Weights of a small GPT-style language model, trained from scratch on English Wikipedia: 9 layers.
Each number is 500 + 50 x the weight over its row's rms, rounded and kept within 0 to 999. Layers, rows and columns count from 0. Numbers have three digits each. The size before them is the row's rms in percent of the matrix's.

# layer 4 MLP up, 320x128, rms 0.108, rows 262-319, columns 0-127
119:448577465461502484562505546557462514493444500499479477497448382469502540539470390469603533525433556546478516482463468385504534460428481625504519511594622527462455526595348511509440463381451458504455528455586538491475526559497577492445528507517540482631448500473522516512506448505502509485487489493494413504451533497455446441442556526395495491493468480476447534460515438534516463473552
089:450492515519532514419505556491504451534461518514487555482486474500546439489470553567540423573502380456541489468569515462516560475521493582593569473493437437638475545497556573462546460506493516549501517486557492445549584537545462569508484557500481478390457579606550540520422488494522474483612520485635461500524490635461435530493497514592497499563504484542549547539552491496523462464609
098:526513498475569515538541450514428567454509382477418462434531614456560537535565449554472532452585459524510560440506515564454500440556536497440555492537511561492531572469495440456492451573471550557555507504462466516451478564528527456503614500561539554457487547495475554499438467544491579514474589437524497481526411506427520525424457381409446508404517494396550568500498532512543537408459
092:489550576395477491483484508523502526480543502559465457549487464419507467468527458583429509419463503458457553490526600496433529459516633494531432447546522582490466488430466529533527476526495567534528548358501474559577559479659537408424496539576486510561535473545439434497516486544494540540498455509427487403540552571522517440486583398447507550535490522469506492507557481511596497514472
110:500484512472473564426494502529406518492580407444472522450451497509499464457449542576330472501490586453528449528563518494519460534455565503518472446518463523514564499415517561489541559453334500479577466519502516423428529471522521471456458502589541566480436506526469495554537502509519492611468564597444492533504506453542560514600473488517660496508492490424514441460483494520497576478470
098:474421436466509490482539508516468494475541492593545510488491518602525449449462474544391448575367502467426436470519503504480496548562543558525597617495516594555465524463448499491543497556642481528554532424502580449492390507517474486533592462453559529440450534459523545466508537521396556484499483454527524527521497542549529510479490560492462426485510416446551546448498496611595513484541
092:526596527496488421503485519634488514525481585489398507539474447496409533520500437534530519501442580432444461445521538495536440437541561511469532500517421469457449489598434482565438466501528438592456448411505518489567449575518529489492492532461509419539442483474503526551477509410509619531512516429511477539582545501403534457446494447591598494520457471499529559475374426474486551522473
096:507498581544432470514548565438507574535443523473515407544419491514448540531498548485552529536490457429474519492540498518416531435439531466457510627501482585528380431502460485643531494496469422447537538556558478487529456519505544543560414585539481492507471494544480500484403553472531433551461527628549468589514439520526493521532551564523571457539462529513421482553559493553449476608515
089:557464532528550484473455514504480485384410493570502425532416440454403550506435484460418607506491495509440545484526460508505506411448539482432509467539526451571509556392559524565492479536438551610488590493564454475568498489559530422492578548473500573505504421477482495421485524532402611529586552495542502547461511528452475530559491458587438553537481532411455486443496433506506526524515
092:350550451514480493526518448583540511513532383520473511505575473517427478578529468494526441386492538536515397497502534573515455510479538480466566520477517547548467570447538538446513522554508606485545551463519404522512363474562539514493498490538377483485463516465491512402575441572436538533479430545529387543529538512510443481484538503614517594502514544522537492512490497465414486503458
111:516479433515487486553524480498511600549485479536480473571495489504413551449510516526586529557487493454463537474506516508508461576474454586458469463480530512520519588445470611497545487507531483528583462388560461467548513560483504513532620450488482475569497527495524516491463498552541597428520400425521569434468569593436483537450573407533558498556533435521595611445616463417513473469445
093:527521449515565452457451471458511568571442547398551562522637434476458542376506559531504441582468547533485497490586445529565448463517540408440563468504406495427448470505541554565495524507432505411568504441478538498503448441487443624461449440522469452534587492516543532535526484515461549492555434449560490535565418524475486534556485520514546493479483500524497428526556534527487402426552
093:434505405497545534513584492449454597562454536559454598470539546509564572485542551460455601450542451568533438596549462466492438518573416494514597491445489505413554535552484476507503519463383505486492524551418366482542579349565434572478540498460502501547430480483446546498490582517514501475473533503515484517501470482505511468489529473577460508583513507446438443480568535509495464511493
102:531565430556539418461464537451481478511455522586554438484459471497528469581454505491500592542495482450450502498498499503556475441452467432505518403570459483516467522460441508520447488481474398483450570423463437548385397498501455500434466476461467529475493456486486531486560603487487548501448554523542475530443558446497560513465357517527530473547424465457356566444420526527403544499592
103:534498567504469471546459449505559552502483540491503508424491414431549547458449492525610440583458580468575473557567462523528481512507509460493390490471416491476451513563564546427518574574495500544496474501557422525647519520583493535527522445476510532553540545589572487518550505521498525440520577573527394530547504461505442539485558382529419542563491496536553418506513475427535488484401
109:517515594438602532500520509476549524539487532520449483450387393486441563529516441419543524547645588563573487465622512548575503536529499539478487480452520585503579477403502532461508461455463470436490522485477509495511522468657431624417512464503544555559459456535489550488522459477474560545515503545526503537560482514572466530527534550558500522584455509488466492573525468494459500435473
103:534486420525487493555505464484497437533520491537507501521502530491625441494539349457529444464547502560528528546483518479487449526470529539470497611563523501501554475477503469436436512582467415559473561513522412577529467493455532471498514500530632630554466520354467562471443529469475525501442521408564459420508478524441494484449486552404457433511512452422471589456515439507581501504552
110:496586474585461453460492551519573471505518580523475524426629492500442462496582561516502535548516534530540521439483516467646421509514530446464573579422475551503500496497525480442512569535473453531535492508546451505441482534500407586393449443473456510480426547508507692437504486496467537451496492483535489557569400470469514561508486519484483425580471520496554429551543488420478518532521
103:464478474430487525498330458500523484530467507505525521547492311530443510556504458536520494441456506519444421521448384441579530459477501501527523561597529561579565543452477507444518571502513474492471463501493450502461478395430364526532473519467555496399495416486549538533519520408506434448451485539534453472538503492479433477502553494517536589581410480466531476512539559485506484545521
097:429497435484490463464440456418510495484501503509446521566547475564462549495538477533521550562541472495618487540508562479505506495469581397422499503570454470468455518557551589513505543523458512610528505492414482528553429501544516396479486557493481485493430465459465416433475525574512591460444432536541441460483502549537493410509558562415587436535517582446468521477485558592469418627555
101:489570497539456464555462487499406476468484513532599486495473404420431470492427563562488518477509619485552533567465498524619524448549624555494424562481537497503403458519521537495483509492504474484495560463517478541518462504443349459427457549432592470494505529416439482546495590445501437576468504489446559534481542479509542426487429581504463514516424398477433472482563524524545514469520
097:450561516517533517521553504552459536511453507560504561440454524465462486520534568529528521515586544540599443429494559446547428514523533481544419472565458491422441530506552574420525522514480433590455513465406522548515562506491401509439466492461568491545418573460575451469522618532430514519542494570513516487492488493568488471479549647612571513589487456423478497566545449566460505557495
101:538512499508460559517521500503474466502585514420484372491540444422567467472453414459460455476559549531483432559587476495504569560483521448547465483479552491495500444514522445473410558511594516493553481519456502455529480445459499457489540463591494591453606522470491463458632521493491443500558528438452526592544418400561532593537457525520450411519388513412579526478488531454460470517548
095:478536505517487482482532560451461458487439514567370558470479489509445516557463627512508522539459541508547502553483521557414529492414549447551529483578453525518574568511503550593507520482513625494498502386526488519540493463611565428438574536565545504465485393512445522485526461534464485383418537547502517432507494527593500508545436438477456454516504559365505458472457528479552452475543
102:562497436425553537475491431444435587380519518377570545415525595454591446442485439420570485560588442562518494563548452505458444557507472512488528565491522498449485470456585452412544540502534415513530509518444525490447506559510503459573543482451483497555549530466568485484521598505461494467458524349411485516534499497482490421504443492521521457468491454484515470522521505462617480518479
091:443548510414452571524448497495417527417535430529571498458497532511534476519511470517535498517511486613529553580566510443437511588499468533538491533438438560510523563452519451462520500487502482518456516519513427445472568406568353507472415495514564658498441515457524535495523501502506464487406556572511481446479539522560419472527510545482443423484587475335487512510525504543576525467504
096:472531542488497452381460513513560514458517513537467463528516410569548426500449446444470527553511543491520461527546448514428549553426541566524483546471460443474452528502530488614516559411591480442490390488529508523548536604505516511473344461514506475594600490505515480498529455556463507521538499401446545511400519460476640528470496552503586474488432547541528539478434424475489566502498
103:559549489470500525524547421560501420512484528561387401550546510560492517600533471484455481529527504415514551501524452495440509520385520539546427447569486482476448496463487518505515498514518517486498517477552410564531501534459539511456428444463586577641471503476453556427475397466529530574504439515548475418586508495416446473464540425536490628497545506554587448521469470510553463420445
093:451453486503548476458542403465490596471421579487581502508319515528498556502495519440540599514543515449572494553555503525504429566509554450551487541488469530376572504531488431466535485472538408545469506483500499494490477545451460495543516534430516417469587474535520499598548453437588524467438560463462609457443495469491493442433499578464514490499576472580429500480482469568473480507422
115:482510596458572449430536485427444529476529530521455465432504540509507519515483460464357536449430488464475490481501433464450563525472518451474476464458565481501458426496502465507544432524504480485517521433405432500450615455505432454492367484582436604473489461528418414505467462488536563545517433528550454416433519458441565454442442535504473478511517475383374464493527544487503546571468
090:466517445413439508542361461505531481556516498496526538573512457461495591495564543483548410472445552537500524480411502530551431423449495493497554548583481536512449468563447526544603538491477409579521517540510523584513543436500532539538516501462501501478444462537420503532438417470453524387520506591472548514405523554451467497559560531504459463487564578413423530445531541581563457592517
095:483383520482559531431498517534592538581564496534419589488427524523476488478494504510460489496504448473493455407590493511525633515549519507448515483545483563417522539471438489488377499507476450404564526460544546527511480506532551425475531394614508479480510533475581451554473521455594535494547304428459496465483499501549533524473514457446517561498510506479532445464565474454552513517505
101:493535523481498478490487425365511509562436463473514502448462490472521511398481418441508551571485392557502496546534553500491498523495513537438513441593558531471506544531461476439479497480587493514580453440529533565514526489567572503584411517590474392506591510496519562473580532484541417494543485388486474528506504393486554499456398552537553463539511572419485460544564512456533443411569
100:618466527601477507521480543460567456485517470436493423479432508421436481481481563406461594418424497470484529505483553447481551465449568502413440545426476502545539563500525556505544592502501562495580503479501492541475467426479578462499469609618487488454464583515503488529485515506539475523450476484509484462532555525564482455521496441611631537536466530495421497415503589427476483419473
108:538510441450540554540569448421473498550494482526561499508516505451437586508454508482533553524500482472355533636476468491474451459486534489500457567493523603565563505540587524457515558571487503508550402573503469485571529481479469475495555604507459560475550472543510489534521594522504420446520564444430411430451516523474466494482470461487476408515431518410460553435410618452512453564526
108:514496548480461582533454537509529436466548510493432503585619539507415511548488563554494430488496476518419521559451451512390509571531504577440413490554615532504548487522495513569547495478522516478460508480563608569497508471512519410510391430522487492533478556553529471461524435541467455484451482488500471544622517399554477547624569469571496461502460489499527443491487509448491543437372
098:406492605532510551443475478495496520557618493482523543533477434518482432492523534482518447462550460487580490468445480437489502497525512483595485473578365539541619484482569500453444469463462529470483497504464470449468494394491413584534357516491463518463468536531538502554584586530441456492602498565501503516524461492466422558478489496501415587563546503444531470618557518526467544523433
108:538478619464571523380506580504529512584460449494568417532419431512464504471434427399459435489490498472453501389526524469511566515463480517476594434453425539460595507485492509451517452467563579406501548488531503516495474543535591516461549500587549486461577553482482593464552458514474486587580477596516533532565447452506432472490457510571457516482509506526512500572478493483460481414568
097:467444547509543509498604479507428517534423546484578546435434521505452568504570562427516492531456432426461496481535425483530484498466485533427504485531498552428519441535452428531401431435575480531414520446503495457510438571415434522491472410479546559547532492539598522514599507571559402535531457534514541525570454537559458462506471560497537524469515548540436555576504448468404418569561
102:490590511572539583611513528468463436476553509510505387504469500435495492521565541514495579450525564613573564472538454383447469465474508496525517489485577478584500414566474452618566555446569522526520579561580483478516457499488491528503415568536558494548382482552525514550578607468455463518473546482472456488503548499585441471499540493511480553500467453510588433496555504524441527482513
109:499496443503547464537418564602594531581497548544463521489454437595415467503498529516592445529492457447482562549523472555546545487497504485388398619536496531480496502583429519518458480488490404429480529467607559547497481514483498497598507457499495551426462561432547505532398488472433556460460472475472512453462538494520459575541349605487529556489541526503469450508503518455457524533499
092:398533519438564527532540485491370515521530420450526475448554614438576470392509540558482543561506507482593514466620562506458439549495461551547495517464528491445377480453520455519516450525438441456530503480542505464568549423611379545477488478585567534490554515535554499488456523487483503537497473439438504437487551530507465472479444471413444463481507436447490449500546568458481451504580
100:455527503535560473578488456609535509453538668509539527462422525481430478507535480519497567447488471538496428416580422411525487495478475464540546486484454548474603440415492498543525497488512483474439551569594557462583412511547508475503415510453494405483536528616528462520535526519480548528422504527493501614486413492543553520568422516546458449493476480420402556443524509521508485509521
113:526487474569502545566488512493456517500569447537452530503485492454512523483521471534484482562499482469538502588513470455527527491601465450481509471505468435490560526533452470526377664477386539519380466564488509511559510424485352554434456489500498486423462480417530492497467524624457551507480533521521462489602548348486475494561447517455427520455478523532442434470521463457427555511458
101:505597509565504508544465550474480527488515415523484502569434465578477451482401430507560451464423562591460520513425507527538520542511506433455458495440518454466503540560512453572543485482568586503429495474482467492539484412466590454468508498463526475534478400441461556415559448472594452573426503480509490522509522409485599569606466504519471468516556516506492540563410405543405534589455
108:464449410514486486489387441535518481469504555517583532477502508506477558458511493486477475540564528520529412514437505464608561457470447619469591461449456503470501476485568433494441571509460483488548452506547471498524478474477507556552488498460532422527535540557542494609410457387471581441411544407509529442491486493440531465415527419531522447502524508539491522600550466504645574491584
108:464342527531526442471525498506430495466537526430538482457494601494576477503486536526450503535480491540533522582503474515443455533504453458520490528518500477517453445477487467524508614497468495531550447519480499491427484626347534555520535488460423515416484458579460548553485457485571501470521516391417552448541633484560551511548492556449638509465575493511584474530448564444518507504457
093:477526514495525511446555633485427510645507505489428524498584574558459500497510519529633516532476501524522457463554516507557488487484492486476574510434498539479502507592393443449540523474447489552497456430523517521523358538574479536417576468556636486487527432498433544560413485510537512514596486510467479506499501493497480523449455528497540500470434532498508464552521527489441611396596
105:552473523511542530499514448431594465533509513479469490499554557497498515508571556533538548490529406498435471581449541499433458496486413515484536412570501527483577504552443531513509454529481498511487515473582520572465520519461587543580425472602415451551417519459572513514466446519485538469588394599509458486553474447441442434516582381500597484580499498459494481575498573517490426479386
101:595613554569522442504574448436561427442524510550399485476542554527514529471489507394409598502429533489441549557481520526564556534494478569530503565484486470463536529478482469512444494569480499539538444534537593450433463521447565501442512486551474382460488549563450559502489495460453513568420492491505553462470551573445481452437499487512449509409508522466475439497377500507569433414429
096:508527456434466513523522556599431601547514390502503417516435540501514478471508497524512513482585434477451607449571534467490530450435565482492505477493478442502437551515562534561610477462454474533518467504471606555553552557540558566524489446455456556461430593471587506537485465516500463533500345525490460497502561550439381479470519445498504566481454485518508397462570460553501460422512
102:492543565523457487586530401482458472559439622488437478497440474539452517530513519470512543409480490465462478494492455485509587519550557451523532645570406598483534511555451486641448557509403527510517507567462558507458487461398507487496502500461497469479407601468512501499457546441447517589516450495473477487594494539490471487534601585521471524447505477511481457453563500488536528626493
095:484502540448471583454476495492535470549412469494484429530467551597497585502546427551492536419493563562452561533499505444526538527478466509543554499517494465391506546545513512527568485481451531448509528570473448545399482489519537479493550572509407469511437422466523468497482507549509408536359424427535511516584483596471461457596459516464578479426612533476410520407454497491561428542495
104:486568505605489496536524556585476491472520548525402564488502479441501556466459455549489493441504436519566490511512521506567583471538508525477512445469488492542413553439568518480468570522367563480444455572445530465536456556474494472407569545534455394505496482577487518437488536489473621551518532577547474389543550579533515415532602451506463505425571445480547513493533479584598499487533
097:465482474483426446460558500496482557499440504521513432501451463485497526519483511548511508608434433511478624542585470469488497543533447454441560482513409464432469521438525502587412556562515467579473546540495505555504513574473524513476536477566433489600487537546483450443433612555507642478383496458547523446410521593545486503470440482521458447468550491456537478459477539428595522575449
105:539457483524564561452489539503463499481557431472394563479582591413595437495440539491497541559487558497570440477524438505489464532547575517539496557511424451464494440479543544363501548471532457569636541572419443471519500462472532498506485583571468480511512465423444463597519597433521461493465476462560435477400504538585522486461474482492503541416502561493483469497534423487542459459549
115:511488466391540519529508497549386538490468473499548525520468560663517509451479490595506412411592487492493501588507520532412482548540547462571496526523506469561549490541573472544508461473530469543498542489486465568453605506601507546560570461454544441448505443575571482597495484467403478531505461541514561498484507512482524443444557613579446465515464589497558532555489498496553547566546
096:517514442551648547530542543550418586517509490531360508504506637552504477527521479538543466508441436484467497528503516522467512413437519487485497460603498439455510481586445452537463444562488514530456520467557496565473520510572521390495467477536542450526433486545502489525535487513518493472450492479614391488499513544502460629497543496446472515411576565426475523413525477564468595443498